{"hidden_size": 640, "num_key_value_heads": 10, "vocab_size": 16384, "norm_eps": 1e-06, "learning_rate": 0.000429, "beta1": 0.9, "warmup_steps": 297}
Each number is 500 + 25 x the weight over its row's rms, rounded and kept within 0 to 999. Layers, rows and columns count from 0. Numbers have three digits each. The size before them is the row's rms in percent of the matrix's.

# layer 3 MLP up, 2560x640, rms 0.0446, rows 448-534, columns 480-559
093:487540554545512510513516476515504476519486468510501482514473503520465492535516468490523465521498548492480475513501457526479474517493496491476514494473487480487482476507475472522485532495502537481532475485490510454473476487499520519541497488
095:477483496516516500572531492514487496475493486487519515538517463516471489499470523486477469506447502483502488524508518523474487499522530512540441454513496481505534518500465506489505542482464493474486500509450495487476504497553491542519460500
095:473438488453534523495504468479549492498548494520505494543560501511517530479462514495453505509464517503516511484490520501516478506524510512508473515497554515466491494529488496537527510473517548508482524465478484493549492511467497493498527480
106:464532551518514494523477511521503454500483484518484495509500478506475522499539471529493487538502470479536512489500500489471516491453515487477488522495489481524554492509475494516483510511524488500495531494556520504511479500491510478539497494
116:488499491498473515493496421534518507527540522482499496504534461537487507526477491525512513484485483515553500515499486486527511519487540492495480474558533467455504495507470458498490506533482502524512514529489534484512498535477514501485489490
106:496482486502501481448518480518522516507479506496496500516525495553478507498471485518504488526440511510452496476534530453500518455469493495510544537503507491508488538498487514506538495447532478528481474483540528480510515476542474495499555466
075:481520498486513450503512476520517465515488480476500502515503472526521509469477510513492516500491523506492475537463535498515518559474481460487516472497491477438501487498475503500530505492530505498528489505497462497489487514470499461545501522
099:505508546508482475514525521544521505503494450493499504491490541517460497497493489481502455475529452473543505464498542487470495481488493512538489515572512508517485492486485519509502515513502499543466475540520476457474468479490537453513481501
108:479456485436496490468456499515527441482498537511472500488514503511451501501479485533490551463486484508556516546479533512528486556514505508496501468478488473532511524531437482511501511473552501508478487477467490453488495484476473458514497497
111:478528521520552512560522490480480506508466508466554481506482494469495515510528523511472503556484516465515490486532520511471479497471447584498533475487446492514494445484491487513490508505484500500500471524513514506496500541527500522538510468
090:487509544508479538490536494476501475539488514471518490523495506540502538520511494498475508560488508544470488518493473553484508518445498451493538466470486471491498501507511471483496514484494503471493502501491503488504504518515521488519503465
095:469468524521501516493525451540538489527454499547490487535528521464510517451495486512502475521471488536465464527502499473490510475475486446536518477486538493505514509512397491531494500484498479476531500530465500513537474516495508526486508521
084:453466518503538518501480466487523470499477486501504489522478527535495510508481492525507486527469513532499497537475507503500527523487481496548506503508517475514513513519503509520495535486508527482497487514480480464491455515537505480530496506
092:492518519529473502459483497494504471506496509528530512521517508515505557503552506525475489458533446469465515514486515506533481469527494533501502454500529503478493443519514473531494490506530517493529496500512493496500493481505529488462502482
107:490501512500503476485472481477503510546552555495474454473495475521485473520502496509485525505498508482549454525482529468483517502516459460493550462564529503505512528498480481542530521476488488470482506496516513492489434509450491522512500543
106:491481515474482468482489469491532485475453506479575536533519460523518505494502520497471487509457525605489517457508478463515472485540463510509502522506537527463474510540473515511546489477494492497540515465505477479550483555506470496496559460
103:495530524486472508457514492552520475475505474496535492525510536605510504482520496489518473540520495495443513523480499494502505547506498478514488527506510506537460507520480497512485488470527505540479498492537482499491491491501519481479507501
098:486515540462513472525495496482456464517519531488481538509518515500474495488524549510484487527434471528471502494489483549500494482514481476481389490478485509526535512506485480548494496501547505522457522483467492489544464484521489534525464523
096:495458516504573500498523486512515501525486537488511496508472473481516527476486463517462484540479498493507509506505520469538460516480468483505507492539485475480508495495460505506469473498472514561494481510485535483475486481492475507502464499
092:456497527505534516488484472481501451504514507504529471482506464545481520511517493537488485518473499511509508525471515479511499556488460451505489482538515483487528524530506473504487582477530531473484464500478482488505438527499482482529504460
142:496489487505487513514501545498546471500521507539478487571491483516454538547472529470514476499470477483512468491501524514495491485472486511469515493534508504469514518525487492568526520464488481495462495516455455433469474476518508471509516515
099:496497487517516523469488496490522484518508531478471448488473527489472487515528497516473493504484498496505521511472488467511545457525493524544519467509529529502501490482503484478543465475475471478521535510492507505448457494487497520529525536
127:486482494545511479557461492511507512496523511498507566541552455514477510493488471505515444527494488507533492494511558468485511492500551480490531471505548496492538501525503525505532497471491494543532495502464500412501499561488522515452485492
092:450511551531500537460457486513533455530494468515508463534454521519506516495493514508455498501480489542517503520480497481513504529515503477508494515473534517519515507506501500508513557471509504499503522463506487501506489526520516459509504497
080:482533488502530455482516483491568422492477464500501511501532497528517496430479472508445519510516530514492511526475515493532494581455507452520520488506527485450511476504488529556519496491510501499504484511500457508514515536472476471529498528
102:503541495501493459487484487558490463491499433517556488492530477530511503460502465540475501459491519495517511551486477512514508484500476500488487528513532493508510511478482514511522552518535501511519525495547476512538509492469510462518493476
088:492500496512527527528515508481518463490505490501470528515526492519497502483464490500447512544506539474493498535489488496528483508453489499512558496469510526506501509460501513538574524474491499483504452535520473508490487529501479471529520499
105:484568439484474465521459497481517469529477492504488521494450511519481490530533504523545472526493458473506469495481483466472467441443495543507509500500488489486505486519522497512482495460504482514562498515544510487497532513484562525475493537
109:501556451527504483544473499507529505488486451428489502520567511511482526494531507488508497528507520535484495519481460489489495526564456524497523505480482504501521471529525490532496510485497474486523477441455513455456450511515524491584456510
093:468475519475522473459519496542524517523502497493477509522513467519492513507477520466519485495466490478495502492481513457489525545532510458522544492498510453436512547478429432510483499449513457560492509515497519511522470519504506507505526492
087:473465519538517471515485485502528450484487531472492503547493505489473525461513511496464512506479500465484486497512502475481483499468494494520516455538547497519505496483527480488510505474543495481561499529514521517539503490539494473522479487
103:479510528517480572539504474510517521494465502515541487484491510514519496537551522510511496549509473519549493498513517461470507506510451481520473424477564453500539492525470507478493482483517485501500476538512532498499432545515500514516490489
095:486469487531488466516504481520550465495495493502485490539490481513486527498524482501459510471500483516486497500516523515503479502444478517529481484481545525539503487518490515518499525489547493501473481501476486473520467506486515494546502503
094:476533499471526522495505491498502462475518475510520496535478473501502506503506466557491491516489489465496528532491557515496471536526514460525497524483494492505530469512499479526454522486549492471512486488541459479475483493512433498541510495
084:446495525509519509520473482506528442483492496497493499522526492505475515498486514514467532518491498500531502510485506484501499543494461499521510500520527481505511540511494474537490525463539515499516498494497490467505472503528473480450477511
103:490522472478458497499506448531454495508514498478509527499556547510473486492495465485538488479478529519537501505489540486495520512498508520451522504532521489528544492500500467495484488497490477496534519503517531513472464469482504502435535470
089:458485532527528491508490454529505483521496536527508488509502483495517505495497468504486502520482492532533512517479480511500527512471493466488502456520529486495534547553443511536531524463483487505530535520494520528562450533508529481504495497
105:493491527472470494528494499495558455479521486533452474493514519528472511452529520470486507509459519529506444508490508491570483468493484537507508510502538528501557515554458496499514506515533472508477473499523474498503475493485462527500519456
110:486518556456511490508530497515508474522539487519520476516511497537484512461480497515496471475508467508491488513498513496519501495530472519465523498491496509501497510502462485471513536492489506493453501488508508492526469500538514500554440523
098:494520511521527529524513476508490497499471502495513517478516506478503506555514524545517481468529477505488531446491482534517530496499488564478516483542501491489554566485486461509475511504506555454566503479543490485500513495467488496494460482
096:486480546543480470506476460497495468513465496483523526540522535529505486506530538516480522503516520552526504493521471492487532514512501455464484523481515506497519514486524443498499521495568527505547492518488515514490505486515484460491509488
102:489516520490476477491451469530529478506511471511475481513462487522474544487508480465488492461529524513462549487474535485496534502474489526504533498508546519495483532534489502518496509445528485558480469497496550478499484466518546489476518531
079:469522493476503467484473484497530445526503486507507522525480454547505518487466497515506497485479520507487472509460546489510535579509479444495547486488472502438478498520477478493552498456526500491484487562493468485504476515456485481515520546
098:465511484499500496530551482505456466467478489480515485500500508483502503553531503549485529494520501521547526505501488502495482493518415509480463481486486508499531496504496526506455519500527514495490528513527510511494508497467470497549454468
140:484504507501498490509524439509482480519455505530492442512504491491500510507511533508485519482482481540503479483463504475521494483479530542504509514490487455490509524492453447483506471488471557506551508498500534485459485515484516524491522517
093:514416481494510526496449506497539488502444488480502494491485461476464493512481499500447501456499524461515531560537525516516492490480522468514526477492501498520490510507504534509533480516480501548486510547478505456450478508490518486474488497
114:487499500479548524460510473493484497505544518526528491512490485495515501543521510560497510480510505499483513452430478458504524476456482519494485485512527507482524511461472500541460475496471478473499521502530507513483480494508477511499488475
099:495537547541535518520505476504522493483510510519473498543525515497504507487469466520497447510495457494514509501522506448500482536482500483486539461542507486482520497496472474497522516500506469457526502527490508490458482559550478477517488502
115:492484516505524480487493500474496501498479506507480488501487504487474492464533524446411452504446516494490493514496485486519533489500490475492491542482532520534507475556519466553534480517517511534514479488480477495513448487491492514526521499
109:502511507483532507536478505513482516491502486448503486497501491547420528463520490523502518486506492506519506488514570482503498530502495513493516492525539471516468493483496479506529540511504503514493462493494502498465500504563466484479481514
102:490514459473500547490553456502496490496503507474497504473532507524506493534502526494528493512463488538482502471451484464513516509501499516502488524484466458509508472523493480523515512508523530514521494525472478504492477539531524490492524509
094:516504549489473467518492490538509457512458496530476489527476506464493490504467485465478571492502519489457463539487481512506509440514508497473514482510550487510477531481482490527465500501507482532483492466519502487521514509489535563507475519
087:483460478483479545503479482489499493552465509530536493488469522502509476502518506502488522499473489526506512471516492458481485469486480528511491519524484526503521507524501534516503477533479554512497487491481506510458504524489521520489503465
110:500520443521513515530497464515484511527531550489499479491535492500488498485545455518493500521471484501532521508514498495501493525481513510482525449527519486440533465527509481469503521481495536492516499533436523444478486526492516519542528497
108:506470510485519487498504487523485461550452492479524482504485537502458530509490514487538467502503493499507550512467537503469477467466488451493465506548507495482497550501484476553497527483526444533460483500512481487506483482519492509478504493
099:500483519495525535495507517492514500505485533441487495525517534487503503459550523469497534459502499522466490507491456482492468453490464471491468477559508502476554469499495471509541502508490474457502520510556516530485498542490454489488540434
095:484474497503516494453454453454475480522510476518486527499536500494460466508505538494492544475508449512542509485463532453508528513508501516495535521526496508488498539512498486480477535490517484512529500469512486527507478477438516535507528533
099:493518549498522519529508523534493513488458508469486468464515537487506520487489498516490491481501505502515511496512477450512492533527511531507513498449512494457495507506475517495532559492521475522506463474519476491556521485513485485564535497
098:500504505465520498567531471476523494481487499481510539478486530535502505511464537507472525506483510493509476516508522507477522494492462509495446478524477476512533516481508486499512479523536530490517596510482530494502539519496513524528495486
090:502467531469471482503455499517492517498461514566488500530506520561508513440501468529492523471478481485535553466542520472488510506505503473500502508559541457480499536507480482518506493480478528530492458486493486512522451458518524511497500501
107:494497503499522505533469478484515502488553471478563519484517467518450517468486499497488476459498491540491503511517515464487483506493426499518497506509447487529520513521486482605532483483495493493493463467503515506518498513544485533525492505
098:474447480482545505506515483502475480501490487507488510496523505482484512457488504475476496516456460544513500494520511523505490521477505501493500513476505498515526507498474524534506513492476521519479460466436477491477453512500458500549482502
089:481513498506508529510512471520512462479547532499548475496543497500489550493494500483464497484483507505493506484481460510487532460538480481477495539515524496529543533538501480508511497490492526534505498472520501529520518493481477491520498458
102:484467486448488530479522478500527452473514510479533522497495493523500510475495538482516518533452483506506495514494521515518486503513439543511536513476528525495504506523502499522544519478543526510505494452477461466478481485523494463540478482
089:488520466485521493498503466518504459468482476503532506464537512512516458510435489527492508532476501524553496558457523477483506525494465464459496498540482467489515472472465478498521534496508542485513515504474437517509501509459495478533498534
088:451474505504507489489463497473496482496478466509481522558501456533521563475477488497486500542455470506487466498455497484495520527451462494486511472502481518530530531516490496521505521491480539504514494468477495483474468511496488521480509504
105:488443532484509537514519508509505518529444492503539484474496483513504518513464475492529501475477547539480498468503509530478516499526485510517513533524474508529563491491474486487471520490452541495528458491478522495510490513498507551499484472
093:486499484505507514503512487501523455467495487465512528540489501503459506495513558470509503508533490482467492528500538510544517527503510449503511436529511478507507492514515483521482494464502527517467503513441483497499492500468475509503501537
095:471472520493494476479493458504521467541514423494494519541510539496512543495531494518520489506509516520502517506488491474545534554505470490485461471522513515498538515496508511561489498487528486506469525496464541494489522492517488503506474526
107:495482502543506512545481469504479489491475482448530539512508506516513534481488503490485544511485529518488522485475505458502528509501475512494519536467549529495481470512507485511551520487523474521523467529529508486534527508477484428529512516
072:464525495481505505515493474512529456510485476491522495523463476526508502464475533515486500522490520510489472498455554472523507559487471476493537497509497500444479482514481483508544506474542505501505477548506436494500474506488499452507523507
115:487511472527502512484492493499503501529524516494502499536574518455486503496484487508485522521494494517547468489475511495498507466521512518517506523530498517460502509510542419527542468503488552498538495469487542456480535494468469511535513503
112:486493475472478488573526508545467509484511500529493566469508507530481501477493500495491470499459482550515469494520504480482468513539449501508462509497524499515526481499485477544525521524470566511513478481501460488493482505522501509567479478
084:446457499516549506536494480511567475500519500483488518509529487521499494462477493529482517492517492519523525538475508523492538499520474497507522504518496526482510509528500497531504538464521497505484502491494499420510467509511474477544460521
102:497534506515468485509468495525503464534514492479509482489478525500452538522506480492489436486492477481497542460511544507481517495493484483523506503461504485536493485491488568502524511449501496500473473473479524495481454511546523468525540512
105:496498502495486490479535480529540499516484508525494465485486466515476504526492482522500478526479457505469462542478502487490490449466501484457501513522490481488491553518447505514479496489533543518460472472536452459504512508545492494462529525
089:467466498512523482492512470478542450535488499526493455532478505525487498488459489505469514516485509525512501523494515497498524517497440467547501512505531499529537538529462498555475541496513500503502485491500503473498475521483472485494459513
100:466449518489539530488505467497523441526504489502527510529487501506492504499469489501475535482469488532480500503473497511507532504493487524504505493527505482510504524519471484541521525499473499496481485486509496492496473527501488507549484521
104:481501482542488469515514487496476432456469514474567485518506542529486455523498509513456494474421536501524496525531485523460482483456490529492486503494517514552489507466497480494506465481498502475506524439494504479484521478487470518527469474
086:468533531482517478518532495520545452481489452504503500530520485506461537500508494490509499526483485531521498529479536529495476508499500485535512483511541471475514538519499509519513526496530498532492454478475485479476480485506456491550481507
094:484499511446517528491503508564491514500515524534494489498522491503496509458527529529514524525469483531471490457497454478489490503505461548506523472525500492495497509515494502514494498504450500498555474497543505475481522501540497506495523490
088:463517466522543507508512466481511501495490449478498499516554504517492551504523482504538505490520493550507470485507533463469525490479505519485510501519506536502535523505482469497508503487518479511550549489513513518500504504487470489542549486
099:485490512460475528458504487494541482520523498487471477518481494502503541521485531502496482562509502487487495495504500534514488531473520519514500487477461507448452474499492469536492495486518521542489471519485502483503504502531493498548525546
121:482493472522492487500500469532487502477510504479505493478503510500491468512496476532492510498488471489486518511464522515507470494526505525518498469533530480508535500469483477506507483500508523530509483539472522494516462525487495488517541513
098:513535499496492483491522502521493492483513457510500525502488446529498489486498466483501537482497515496538528507515505495533491532449494450485505434486483472480504547486493491510538528478503552504468504549496523511485514533488492476527532483
092:493480507535508513555481474516449500485461450518565501484540505553500519488485509495488502537479529526500492511499540463526533467477479515476511536521485510516514545514479522486499526489479518477519432484524510491514546517470529492502472486
100:495499520515450480458495493483490465517461502512520488489511491504531513500507488519484491508485490555488484512476504446501488481521519506515503517536491513491486495542496450511557460518491518465501509567494514480514490538519499533498482479
# layer 3 MLP down (transposed), 2560x640, rms 0.0399, rows 448-533, columns 480-559
117:462496478539500498493519460510529533508473513526484481508507503516448498493496463497460537532478453490515454500526488477458518527480471481492522489567498526497490506487485471513483503529492526520486506505522501474489474462513531487477548466
112:470537475494533490472496482511526463518507483463486516490514512489481558517511499487473486506492467457505495542508487537503472494451504525472491468502499458484549464508452522486496510474521512499507517482549507520505502476508509479495492505
117:463507488458477502521478502440507481541518498517536480492503490515516537507529496538518498533503441516542486523481494483448526472486465489484476538520476536468516530503468517458470489487493526531500519533516435447510470509491482478484556516
129:470532499560519544486491495500538513474510515489488488515549509509519524479488466489460489482499504491502483521513483514467496495499481498500476516559505489464483532462529453438481545492532553506531442522503477501509507467535496453508484503
113:491522453536507507494538514475479501512478494441502529501564507484483486474458579490487515506488508511467521509512509485537458522501484482490492505445455441486523502529490505517527471508475528508492455481493471520507499534493503470533482527
090:492511469480498514523525466485496479476463516483483507486480480464499511484485468462505503477464542511497516495495561505465519590490526483498497515489500470536480512534502514508488471517504514516471532515478533477505495529536510514524513480
077:484525492505486526494494485512536404520472493500528512514527482539471492479489510524471509532492492528485508496457543462502549537475456486492535479525525472485528496508475495506540534492559515513485512504510446481493494557492508482526524525
081:476505498519522504536544549438563541528487482482455469516485488454555524537575514528509482520548458493521498454506491517515521506498485470492499488494503467496483469508516467509492522534466445516486536459528518496495526519471474503490495489
105:452487515477523455456559547519515464520524510548518511501477531510491560554516476516557487486467460489535539492469499546485517468522502471509501485466506501520482523511510460485462450500538484485486544504494534500471509512506523527560482495
115:481552511482513495529500497485494549539492461473510510481509532495460513494520491505491523523472493502513453458502502485517480475485489518495518473463502516520507510487487499465520530491480502491506501499505506462452544492471497508524485494
091:440499525482497495533489481477528428503495487513471513474531477545460519516502496503480513526504477562502468513490459503527516515496462469517507471510528498486512488525497484523500508514517557492504527522490480473483519546501501500535509542
100:444514512456533483502496481523499510528527485488513519548491514484477518543482485531482503506521488547457502496468540499507464504491530505531513486467525500479535525489466494520503529450535509496512473500522515497511513508505528474545508519
050:480511531506517505525496513468463465505481500486508523492493508514484518531507501512531513534485470500486505476502484462486510516489508504492503525526474540507541476520465497500488461523489487494467499488509520485520532513529493516518485512
075:452501536510453453486495489483473503481449537456443497517480524489494521529553549463542561523469507545471496500491481472535470448517493486517493479506510496498494452470484511478454521508521533494526514420501489514461434485492503501461484493
100:479515463529460516482514485461502472469517515492462493504510510460555484469480531491518514529497464515518507499513469477483475486479490525510515486499453524453515483525466505497497511500527489504529510486484524466494504454476499504509525510
089:453522495512522488504474508467514490512503497512488477504494530509498527511545513459473550482514528474485503486500488520495519519490509496488484531478474489503472550491480449511430485512507520531482493457494481501471506560532447506481516511
094:496556476532492514545528556522478533457497497490488472468508505507551482488485469475470508514564523482481519494489468484508522538530517462481422540479482514515521514518494469512536531492507491422491478497506499501551556460471482457525541468
088:494483477512461489468513536470474493545505511482506473465492488506531458498488524506500483494510530505530531549516489516549507473533487519491518504453498514513485473454486496546527494470473492512491449531502496488437452537522512506498461530
087:473461557517515448497473479538446518494540521554501496539491531457506468528453504496524498485501488490467495483544520481472456511532518558486485486503484484501491515485494469503489501487496530506530501495467505515499515515458475516483527488
076:503548468495485502515508540493443474455503490502480518475533509496501484500465475502515499543496531499462509516479508490548479539510470512476501513493497482520495458489498451497537557517494481452503489544510492528462503491547481532510540495
138:502527492455510500562508535490496497531492458505504527537501519504524514528487522424521511503498502527495496503501499564505489472473496504460487499510536498462519514532509517505512503511515502489497483485493495440524517488473485492545505516
086:497492527511501475536472519485524484496475537507552506507489506479515486504473462496519513531469532517489512476486492513490499502477536520499496502473507570505491523479469510469499512483482492503470493486500525490462515501519470478525504516
117:473501540474505486511469497537518498486507485495509500504469505497481508488467447513561469550507467493503513506486529518526499519553547506457519515497498497503467461518519521481523535491478515516476469493531499499490473510464472464523477521
114:508527526511480513492501479544501509489533488451533516537465462522493542491522483547495521529473481475555470463535515468511529536529489504497502485460502472511477490509528526437523461504537526519502485546482493529513531488494492468525425497
090:431489503497504488517512500514532439506498506510547541539525496536472520489481488549481504514473476468498506494477506477496509513479471467515538450500468498509521510521501530526574499455537473487495506527465472458509488514521497474521523494
084:474470498492509510504453478504564509485466487500506472489472527499513504482557525480467513492433495469513471528539496468534483510524503533510523490471485463457512532484526493465508490481526535503555449455477491466478514486504474547454466508
094:452499509506493482482524514516484485517503487521484521504484498561498532478515519507508487544482479498494475566455513497524530503502479475488513491478500465481513519531443502559521484464533534487509511515491484443495456480517525482471489526
099:466473504507434447497480485510501488513511495512488465527434495534502479464524467515526497495481478473495552504452501529498489523512500512487506495480477463517548489477477510502462489535537432523553483506510497553518520488494557477507497530
099:468530485521515484531481518446519520523511459454458469545527522482492479503531515503530472528494486513458465510507527496437508464544476551482525527464473496477488459505495513475533496493525512489515447494524501541517484517454520518525471476
100:455529509519538510487472477489512498530532467550510442552481502511485457494514528508478472516509490488482462494506518487482503478453487484508511469493506526485497487510490531509495523487522538548492481503468496494500501540511484511477506544
105:411525495533556512539485513481519470480515499511479477486515509495478514535482482518464487509506509494516531491491499496487490488496470530515503531489518486553489526489498504515505490438486481476534506457512464501498472488498455488530502488
092:453474516518488481483497498526512503494521477512545533475493516457534465507434515439488508512532497553542444513493500507531549470526488519503510497488494470514520490505511503524511518514494481429512507481525493519478521480520487521465518491
109:465494450521503513553504491474531471505506452525482445473531506572458514536474513464466500463486475488531505528519517484500502502472478513517532533478493500529506511472499508483487501512510508504490492502524476512507445521479462500506525517
137:480536510454488530478510500489477481534467526485533546494480483510504503522490495478454478502464507554499506529471503476483473522503466545495511490488474538481514536497456493503528516534523490530456486491496508486494495489503503524480514494
065:482535510499484501496485508491512471462501464460512540518515506496490499504498512505490513500517481475560506505497480501487503511520503545470501476520501499489477498479510492487482502517521501527484501506468511520500486508518516494504505505
086:427470510486494494512523519482511549514511480482511454486476550475500499475510492506462457491476500504491534485509518528462500461473517486513533491459511488486477547505512500527471515484531478497479540452464510471542478485486555470539507475
104:449463461479495502511507475511507443538437503522527470529518489503506500478480512500450502465513479548486506525507505523465468522454452455500497516501462492466488494551505508518467506508499476507496479514494504506511485487484509446544507514
086:499484447464492549495530485481513506444529475509477484505478508534466469518512513485517519477464495540484467463543471509482468465530465509482509469534506501470527546504447520504531460510499477494481568506478483532506507518522556530530485528
109:453516519500531481479501495498514477521519490511499479479513546504503508513458456546498483518473475502497489495524492538507488513464510517510490534493503535528524497487480494503499493525448521514497475512526507498487524463499552531509479514
090:448466497497476484518490518478467478544506481488438526519487498464494523512521586480467491454491491487516509469540504505491526465489509509502523458474470482518547518496491498540491502487478476550480509480523497496498470546515491521495518489
119:467506463506510473511495506498549498470528458530517530525485522499483496469502528505446500507551508499552478538527508502497545557486496486477515501521507469503541490515471498488507497491490489528485531530536470493492492468507467476497464518
089:471469497521497494460467529495450496560499498453570487498477502466515518531521440461516495505506526495515542480474493509510539517500545479501542516559519508502492499520492507521495450510454488500483502483524499511556497435541528472504526509
078:474509495503524490463509485481551404524485484529496523521512467519486512494468514537489516517493502519508472520462532441480524569495461460491521476543499494458501491523462476507531515451534511497494494527498456478508488555452508491507514549
098:460470435536539548505482495462531518455454463511513529534449483526497497505443487501497507476538486492486554508514513504518547517501515569512500496477492458516491538530538490498504514527545506483512511477524525513495567494498475478425507494
126:500479444482456471495488484503505470520476498479465489473519490518520520450491508484504501448494457533537440493492522491520509478500472436479514498505519501547484531475500523476491441496516508539518493487509518493478501492497492524532476503
083:434493492532491499577477508497544514489525519517470548506508516495557457502486582522537546500492515472488511501519476515510501507508497534487467495489506519500540528511528503466480513537509518524547496498470527498468507481481478491511496500
114:460504513483520485509505459450474527502514486511464506503449505464518492503454502503462452544493482477492547516525514474502512475486497497502491479534476468496472517466524535532493518499483534476504550511536459541463492508515508503489460486
110:451550525494534480505536512462494484480504532500530526505512522516484472451482488489485479538461503476488497515500498503540454518482530494509503506489490531447511499527508491519541505461517538485517508509471448506499540519493559468464532501
113:485492524503501470528468502502500506525548497507483504493522505460508480497504539470484493552555460496460500533508507466473479510516490487497478463493512535500537494473550492530492548475527483526534520511503511476488513506480434479521493503
101:493502521507477473494486485493478496468536447479517547457491509451524490506491510532548514533542517501516481484436507511566544547517483477490497528504475485484471486476487519472519484501525496510481485503474504507471440479496520505496509515
133:562503534517518465533456516498511497517488483542516519514485511482499518466518480496494510477534484472505493509557506539467488521499493509484503505518553540468474527492513488474498486503485475470464504478518514502511511480456508516510455496
087:494467506512564475492515477508490525490531514514469500468503537505515510493495509494526509466516474486481485525573491540502507502502510516491443500500504525521541496521538500493446499448478494462531505489462496491492486538521462529489522477
077:442494511515475482496514493510500511527496498498517463502487477510480487476477533520497493494521519470559496514484508473483488538513578461493526506477506518502509496471512474501543510527478500487457548484503502523476541509499524519510489516
101:430494486530489480494496491473516538499519505498466480453494504510460514483500513517529499513500495506513482457536515492519521473502490506513502526571507503505552490544505506487481473510460517551514508533507539511523486568507506487491487522
108:505498505522506497503493510498461530537495501544485472511447498481469489505491499482517511519490510525484493530538528546482469472479463495496472546516491484493496534519474484517500494504514491501475497489504483484523509476518491504497498501
092:479474484497506444495516517498536496493484493551499500479484500484497509493453501491479522500468524481505484474504498558487462475495510446492477519461499513528482517525511505498529450495518474530484518516484502478513543493459471440509487452
112:444515488518524495482513495489528450535513469522507525480496507518512509509524487488499474460500481533492470486489498478473513482452486533479501526511551513502508492513501504534501474493519517476527502531541497428503495481496470459438521499
090:460510485486487500519538496506544506494485456483508519535472478517563508468478497486512465494510472523496488512472509531520509494518478543495481475479477481479520539497480470504491485478546538512502489466450477474505472511522479488511505508
079:447472463481510479525532508478464479504468492496469554502458523543517500501472532477511479498473516479492513512468505521597551494455489486491494469498506468556501496508505516522476483499549518503496534484475524530512560509516496473519495475
088:474524470479504518527526501535505481514528527515492501468487511463494532455507465552464458513464508505522488475550496517506541476504512480499531518500543498489533475526496489527474486503500486506480505483573495452510534484505533483517488534
100:474501489466525500531501455488513544498554511545534486501498483481504497508517521479468546504477507498508483452504499483450476529523470490486466544511458526514521505495466509471511530524493494518525486477525526493523469501516517502506481523
128:487548506496494496453488561492478480529535462505450499497522487541488517495513503528494474509560486522503503494501489505497518494491476482479472478496469506453521492495476492494559493512551490500544494512533497470521485548499545465488533529
117:400471476490505488499483481441509508479524472495538460466523470498487533494506464538503481496507514536492490482472510497457445513470480514481493548485526530535522566507537470463486548467516513510526485508534518521510459473524465478507522505
121:466545531493495493475505500510462460476511497531488519464518531519539525526525495507472473479507486490468470520468522502513530474447498479517491485521481523515513522492478475523500489508537559507531510496500499523498469470502530485508509505
095:428554430498517502506529445500514422523490457515512504539535455523469477520461500538482516488511514520507485489428529458481529533485476499470525506526494506464505505532495478516519503496515569480532524503479463526447477523457512491540480522
157:471473464494531514506514529539515491531456427526466505495528494530519529468470486505473512493526551491540502519520514516508498513515481510474546475476481450496494521500446489447484478482499514461515499534516508516472505554505507472481557517
103:487523499531477512452542486526500498488495485495529508484489471511507495535549527462499510517515510541554502498523449449489471492491495522500480498537503489536477532501504480495510515532447502459512545440526518520509423476494502464501520469
105:441453493511524447465481492494474456492510475474503483524496488514469508499507493520481479523484487517519454544457503488491494514501516518480547500509492501534533528533501494570491476470512560533517498503488503500478492496499499445501507502
135:453553459497535487498522474500497511542519511525489494493550500506502490526464477456546488464485475484499492499535519478507533491476517531501510496513509469476497510475513517505514491495453497506504514522501489490526505549469541501517511504
090:511477530515524496532491551476521512500524521518520494517472509462512446481472543531488467520469539527481510511551467494481546499568488500498474511439479501499478529457467479562472518526454472527499480502513507502488515521526493497521482502
075:389517485500525514495514496504551415505488484505508528506504488545485510504484520519488507527491485520508488517453529459487520529474464459477516485528501499471527514513474505512531519461557518505516509517489453500498483552501503469516524511
109:458474451507496437547506537484474522537435515523502504482546479531514474502512519511476545505474560517490514522507519532513524503501469479480488508494524481506460454459548481484511465513498504471503484528505496492482502495506531536505480479
112:511488504490459561469504504500581524508464523511555500508485507495521516488461530523476524463440484494538468549530518534472549529488529510485505483476506473442463512495553518442471523464525475498506489520468500497497493490490499479504502493
082:512513495508485490510489545485523472488517496522506510547533505493504534471483510469466531529533504516499532504533493453497517535480475550498517460536516527499502524506476493548519485479538497512511486513493502536511509504488493495514491520
093:475482507491492551531515444456478491524528508439506496502555493493507512518496470497497457492504526499507525523516516516466521511594502461510470463432495552509534503517545554477562551533474499498460504458514479485535498477514515492490502476
083:484490524478481515472427506479470470499502514465520520521506493461493488509425458435502502511507478512469495547467488496492486516511505477505486512498516499536490509497495527523517480535517500480504502492491492546536538482501498511527530450
102:500509463492525513524537495520513482481521485503493509496518515491477503498519479499519502506502503460452513502506542525509478459491494493488535484504486506534494487534451542474490511488515493526481470519492552531491494494504470461553533489
058:491485496518520494520496487484497488483482499464506488491497471460505508476504486477529456529490498455506533464484477513504489520525534502500544527499510521519514520470473500513517455454502537522537492539491495538510502456523515471488473503
093:487492466520477466466472548515505488467531476507510505530527473494555457512508524483502483471550466494477512475520486517492501498492465509516473519526508530506466479536502492510480547524495501505517531465504494503535490533481514537503499465
097:495533499477478495493522492523482535475511516484491469454524488497540509545473461477495488501514520474507520511531460524469483465463481530516515531511519487538466505472434523487509484489470478515486499481482492476495563528468531480529492484
082:481502489491491477480460492491467493486475482463490487547527502484491513558502507518485542506556487543522498494515500499502521544468547519491489520497447481489493489507499493490461490487503492557501478533522520496475480486501480463470512514
101:422438522506537519524520495489524483547498425504500511514531469508452519476487536514520502484510491525498478495483550488490468520520499484500456491498515564512516505522489494493497500480527533491499522492497499474525515472490504493537493530
082:488528473489488478479517475431584538502463495508495506506477490550516504485524494531512490504512477488511453453504503518500513490527497533492495547487478507531495530530514536514469507508450460502462494530490500476500483523498548482489518519
134:484497453498483482505513474474533527517500476471534530499518518531495500474552522507470481519484500508473491505515507439500498506508526513511494517499489485493482519492495532517540468473533531528504506495485465510468465512515527484535516522
090:460488483507481474562504537517542487431520495520510530542486486526486483490489500517496541474528533493513501514492475497535465547499511501506477508494470435506484530476497532494481543529464529506523475554557498516497528522510480502470511460
111:468488518487528537466503510502498463524515450545541481520493485503468484482514523492433503491513535506504479529473483504487477508484468494485483495488527535478508472508480507535528503533500510527450498518509471459498507501498474463509467503